From a checkpoint of a small transformer trained on Wikipedia: width 64, 89M tokens.
Each number is 128 + 24 x the weight over the matrix's rms, rounded and kept within 0 to 255. Layers, rows and columns count from 0. Numbers have three digits each.

# v: layer 5 attention value, 64x64, rms 0.142, rows 32-63, columns 0-31
# o: layer 5 attention output (transposed), 64x64, rms 0.0859, rows 32-63, columns 0-31
# up: layer 5 MLP up, 256x64, rms 0.144, rows 0-51, columns 0-31
# down: layer 5 MLP down (transposed), 256x64, rms 0.0902, rows 0-51, columns 0-31
v32:110099116136160106090082098107135156138137156154099113137121149119128135124101142147145132094118
o32:146139137115151152133140114119103161127107149137093142126114120118131144153163108119142139095151
v33:123130081141109142118081118111133130153109167117137102105145108132138158105114083127133124112061
o33:112090147166103102118136158133125117110140107117144133133115106118111097101141099133138148149144
v34:112160099130115110124135123126102131137141132138163135142131091132100152145109144124135150103113
o34:124087177130129113132124158124129134094113136123152133117157136145129134112066109118154114163111
v35:095102131113142110089117122170171127145119097091175152086126134107173090156121104106104086117123
o35:143102118128111114139099170097113068135120129133167131113142109146134108170137142093148115130150
v36:148116127151138116095133102202124124153152101124176120129085123155159111092110123108182158106113
o36:134120145096114108141111118094127130127104102151151150100163109177120150154099129134113092173127
v37:142116130149163108092131098108137113107140153108140112120122111167138116146167188108155088163138
o37:143167147113126152140124118134086114111098145158101105125118169087090126151118140132149132137132
v38:142090064087108144139127096175087137131097145169133071153152093109123128139132130124116126133119
o38:100147131201117103140121106089132098092137141119119130149097151115110129122138118164146154096122
v39:129126111130121114114104121093134148137129109168128147141114161143084103128167142131092124123074
o39:138159163112078142149084169129146113125130136112142124138093116117125161114062129159130116125162
v40:141130137135143100129140120083117099126116089133113149168158122111123117151124154110143139170107
o40:124116116146145124110099172157128131131121171118141114084127151106132117132144151161122145136144
v41:159089103072128098135162104165142091138106128145133165100114131141125127118143118135100124106134
o41:086132125169102169147105097114099133125145116139138150079058106129129144137109106110132115113132
v42:108148166128159130137113095127119155129126147115155093131156126113134126123126166154163152174128
o42:107135097125097098157134143140108120118122155115059157156181124087120118148129165157098128136112
v43:140118170125115107153153129159161127135144118121152118114113139101152123135099098111138169100122
o43:141133146107106149072119104063133093126094134158123151141061110144114094098168156117116154091105
v44:123077119083128121058118105135159114136123141143142133168135119163146118114128155083143104077162
o44:139151166127111154118180131122137109123116103134165169092112172135169104175137146137110161141106
v45:155160088106116102149134142126134176136144105152163130173131158119145112131138119147128135085106
o45:112107140149128151127124114123094089138114180115148113080122121093147132117133147106110122134154
v46:119101120109110162125142193099168140129161146173140127115117113160163110096180125124104083121135
o46:109123132098094168096124090167153117149113112095151099155111151124129140145133137093110140101132
v47:138140120162131095136115125151086086167119186101192145155143153146107122118075125094105095161087
o47:125168154097152109139143108117108151102163108137148125125147105130112114092122169164188152172157
v48:116120184145098110113181100164131153123133146127129161097130100122104092107143128137138105142106
o48:148118133110149121110129143141114113127129073141141129146117136143150142149102141089088136121144
v49:125118117155110152133147128106105131104093130151158108104097113174087111139081101167157119100177
o49:123148119116101088117080115156120137111111109146114162153120122128092146163152143133121164126113
v50:106137139121102136138139149129102131117168127089158167104125122074116089123107121106102091123098
o50:112106135108147116120119103142130098124115120128137145120133110140195099116131105120128140153169
v51:112097113130051141115148123139113122092136100159142118098105178119108131108120125090153098139118
o51:176131133117119130156100127146114108153094064128146146145119161140115127133124129140127142122150
v52:134102165120137150100185142149082110188107167133167129124094141122173098133114141124136134102113
o52:148163139148131131122106093102105085109155104100128183100114127160136119124117169136092165147133
v53:074122143134122148126141126150161104180111119127106099147105140129134087125156106161119143130110
o53:129156121130160093121124141098107149124092142132174103113107091110136129093124157128104126079115
v54:134099127132116122150147102135137174125128109148074139111176143139150135103109124142131099148128
o54:106131118101147142139158160134112128129151167133111146121116101141128156127135096149102114135147
v55:110114104143154117153163114130116104125109112133139147120109132118143156151118108187172146150138
o55:159144154117137164141123139156130142086113137125064122092130159138125174110184135109126151122118
v56:082134093141151107113167117136126133109126146132125136114109121100193119105119103107098101125177
o56:184097108123152100159112135136138101146126178148150172148093131145105137102139147107130135158063
v57:110104145115158138138099128155140125083129165142107201137097068115136106113161129112103135104118
o57:139091113173115147090143120115147124140125068160158102110099123164128140110091136143134159150141
v58:132165097161144186151118135135096136125091139115162164118121150153111155119112166127190126116137
o58:118118144094116100131153117144115129128156124136095114136104152151114119112151113145122126170174
v59:143159134130151107178085143163139118132108136114150150077161137133145131104120128102134080125149
o59:108086085123107117121133116137062155137153108110123119152129090100147128130129139172139113178150
v60:127197106147135100082124109151183123125122147138104118125144137087119122124131148189094084122124
o60:131087155116152104171100109127106121135130144131125110124105075123161127167082112113151151131109
v61:099169115120131134101169137097125129131138168144117171115131164124103103141140140095106161137123
o61:156130107093126098127106110131125153128150147095117086153079107145171138073142141136158126159135
v62:139099123157124114124104126122085136090116127078164088095101144166117123110126152171119144110103
o62:093171145110122109152122127126124163136109106146097114167125120127136142181123111146116149147144
v63:129134097118119149127152104084168116171132125125115158147082109098111134147149125145128078124112
o63:135111149141127162107102153140132134114124143129130123080151161125106148108086134120124158171152
up0:104138107122128146114123138112181114124103133112109164114130159122145107146090109113130124133097
down0:109116106140140074129123130135089140110157132137128136106137104096093150111155139086156117119106
up1:161121118125117132155113129108124163153137099143127130093156090116151137157128113129159155080116
down1:130135136136111153170147086126119148132162163089146145092118167098093134119114159142107070165140
up2:161085118115123104137115124148148093137101107102132162110101126112129128136090109147150147126113
down2:132176109110142143143118145081141128087090120142128091125137101128178116133127164111132126125171
up3:154133135123156121120116127137077158144149187118133091112135100126135153126124113129125125138131
down3:144137168147154095138106171112144127114138095139173128141131132152150160178121137127133090106128
up4:114085097117145130142126111102128115115130170146071128132151083110134148116129087133113153095118
down4:175155136130105138134125122157149117132119102123200132123108141165120125121102153136170108162168
up5:095147072056174114109104143107125136158132125141110154122109146147122112134203143152133072112161
down5:141135110121148095107148145131109132143155088147152088166145165113130115136154149140111141152131
up6:126107152144164105141155116138122161132152124157135100130137158109140158112100137142080128103122
down6:122183065132099185114085141139144111128117145102140149141103120144112146156121093119138107154115
up7:093170101116135111111164091135119135080117108157134136115139144129112118139147184085130092118101
down7:136100168154089112135184141101110121131164094095163140134139105122090137106097140129102127099161
up8:115150110110095114114106109136117184109114116112148160125100146145151119105162088133113122102114
down8:144124163133137132148155098139162098129145160143128074140112135078103165144093156132153154144167
up9:169079139120094137156133096134192081153081108123084067107129148085111105115097141155148109111144
down9:081130124093140169105113162119125146138137081083137152145123130143140187143133111135132140119065
up10:135133116148115142164102134110126139179160138119091140151140160131143125144103121152135100144119
down10:149108107094149113078122156115126104104097106111178138137144078114087114147144127104096106100101
up11:143138085141078144119106148137127136071156130120128115099116109137122145101129167145138109089120
down11:152130121089128132165143127111141099120135128162119103140111140118134147178094087124159180171167
up12:146127129170100124129099152137104156134176147091118127109122131139102103127100133111148148164121
down12:137140159143135089086138119102110091131120112148165140164105139157167110116136191110108078108148
up13:149184157119151111108156146088114136128138121107110150124157175171107131189106128091127135087135
down13:091086152186105141106131138215115160127152127129124111130097140097157087105114108160107130136172
up14:189124142138073159126131148107119108154118134081107108105140143124113097082116103148170160139133
down14:102146165132167107119149157132144129120119143148163165139135083161135173151079117117091106122168
up15:162116110137084142103084114135105115111127136101149159121117116097118137118114115160172107088119
down15:049170141136130120120133118115172133128155126143117108150080120134109144140137171134104126178142
up16:156143107114121167102094150085099108145133119153136172100120116105110124199129128120142145088116
down16:121117136107144128166144117164145127112142130107141107176135149155135100083128140142138103165141
up17:129142094101131096145164127105083136143134153156129133093115101113163153120145151187152150099133
down17:111122197105108105097095149140137127122159122125137123103133157104143126141089094094123138105116
up18:146072125109118132142137160116104121129111136074119135110117158156105116153102112146120152115157
down18:103128127137116122159132100153120140120126088142144138161153115098158129131131136086088105115145
up19:191118106095112135113114169155139146126106153118122109106117142148149135147118102196134127125121
down19:110136152059128112157144135100151117122122129140159173171128132147139136090158111093081147125135
up20:167102111141078097123120133150124125131115115075190129131159129094161131162164091112092137135136
down20:124137091116161113123158129113146082127118120167084123108066134170158125093101144118098120127140
up21:110137164133150080117110105146103133131156130131150106124167116121138130168131103113164141111125
down21:132152069119155139106151123088169133138081097124131137099098115141181131112107163094141115162132
up22:129178151124154095131123133134127104152140130163159118146113136134120140117120120089105159155108
down22:127098127159117149144114127135147143115110116064119149133148141130138105144124122155134107129135
up23:159133143168146106108136130150128140150133075138127143090132104135104145134142141155119128118132
down23:125086089049150140143118125086096125125086153096151094160142169091140130106099098104109121157127
up24:113116098148074107118120130192094141166082122098154102132102140164100075161154099132106140129121
down24:141169133109216133107135121054127096122134125159140175148125132107132134086137102140133113121112
up25:137093147157088130132125129099113139168110117124108109050131152090113057104151114141172158154112
down25:094145121106178178126091144162080145130074114134172116115167163185155112167125133106131144101157
up26:165123114131126138143099161117137087117138125110137135118135124107174159110108131146143110158121
down26:116126126157122103127150073153117176138105124134134101143134139164107095116146132127122129115122
up27:094122115087143150068136106147094077152123140152112112145103163162157079164128100114172135139107
down27:134134116142087121119113133094120168156171107172078159101143099090140172151108113187128131126145
up28:157106104078152094153136122103153163119101132120105128111135170142149119187134112083125126113118
down28:125118092146130131129169137130148107104133165108104171159110102139191121067127126127119133111129
up29:111100109104135133127097141083152136108089127146132122107112127132126109124103132156123118093126
down29:084141175127118162157135110129116115146107161088123156147123138092121157137137128104155115124125
up30:153134178156116113091089122164143123125142096170105133116139133109139081111124114121089137122127
down30:118126143106119125202170155104119099120135160109150103124151128125160093126127113135159119129107
up31:149092131115109121113131166136148149128131087153173124111101127134123130110133115111125111128128
down31:095165118146145127152099121104123110142123197105116135124137124123127137127118136173139123123142
up32:133162131121111146100072150142154126080127141123092196141117121168104109121125129134158134172153
down32:123085148135160102158113142093104112149119135108123120129169143141167136132128121118111167115115
up33:163132108111115133141130096130172115163138137102117150109112174116111110120127159143106149117125
down33:110111116156150133125136167160121128095121124140120137125146112112176165166120104119131136157129
up34:188107117134151096125145157074121151144115119106195087100148160158122123104105086107144129138141
down34:092112138158149116099127141182141146112169161171099122134112106135125145130131127147114136109136
up35:129129102171112140131131129107147145130134158092110100183139103120171168118118117157179104163155
down35:133102149147144131137124128150115132141140138171114152095133140110126117121117133125117097097121
up36:120144119078177078115120116124128136106135086156081128120118156102144148133157105143122133143107
down36:115095105103148187134162112111123124122156134131166125135108121127111115120132111120161098148131
up37:197153122127146131129083108150122108119097141138103113129153138154117144130121145168144131156146
down37:090125155121120089116158164145145125166155108153131129153107141103127163150103164138126142120096
up38:150145076133110152118124145146099112134138096078125075124117160131132073156123112130148150160098
down38:125150176106132156161122098107142164123116127193125144129164109124145150120140141102136112094199
up39:098119155118142132133117116149100097193131135092124107122157127101101123135133154121173163152091
down39:188110136132162159104104137093134156092098110146096130162141152120120136132081114145086114126120
up40:148117130170112136137118099125151133123127082128129125102098145133137118117148129085129132120111
down40:115153127177118102138145120152122140109153129097139166119141098123152181141084119140145097130152
up41:152146119161124160117146116123142120159102154120136185102135145128163084134150183149139084094085
down41:108112100115138165118092127145128127106151142141097065114153104107106153131104124092115169135130
up42:107135164145141104154126136098133137136187109153108111117147135144103164125131138153113118114129
down42:143147102160079120114118123122114110151104085090142135128143109118143123117155162133108173131178
up43:184155118140144107141090140119104137106132110144135136113138102111112140108159114148142157156136
down43:119114133133092133113138120139190176136134145136132118154102151142169135141090165119101102095134
up44:110138136103142073111124132124154101103152143118062156132096115107144112184110123133128145146116
down44:119146096152146148141140132137108106133127133152155117130141136139108146124145145161084123097149
up45:119155142129162080109179117095091182122127110150131115104163110159120115138155121121151146132136
down45:142146132144139176150083155155180097136155126092127128133122143093114138126155134110137140108115
up46:129112153129134126125138130187116178101081135119106170109093103147201093123113116130145105119111
down46:114129137159086121096126085088109102132108105141134093157165145108114129129128127110155175151124
up47:133136123159121101092149125125148127185144152101132135100121159123129115132144164167095125172154
down47:140148142095161109161130136146099115091080144157096142139102112131148152131087116123157161119087
up48:132092140106143159085067133102151154097094106125129121162113128112132091124151164142116132080121
down48:108175132117122080148151105123095111136094140087132111105110108081087132153095114092142112099104
up49:134154162100142136076120158108098153159123122155128150089103100141149117154137130099146161110138
down49:083117089150135130146137125145104126112145096131076136149134139133086115115080144150110150141148
up50:111182127161074085115160157141118120118156146097143167105146139120148083116124132135113153159078
down50:140139101107152112148102136129126149113131089199150112180100145143148180118109122125138164109129
up51:133182137143176150102158129107122115080118105118105135122127137132087137114163118140114121121130
down51:102076115133079117144104145152137125138084150148163140131133136117145122133094151118138146139139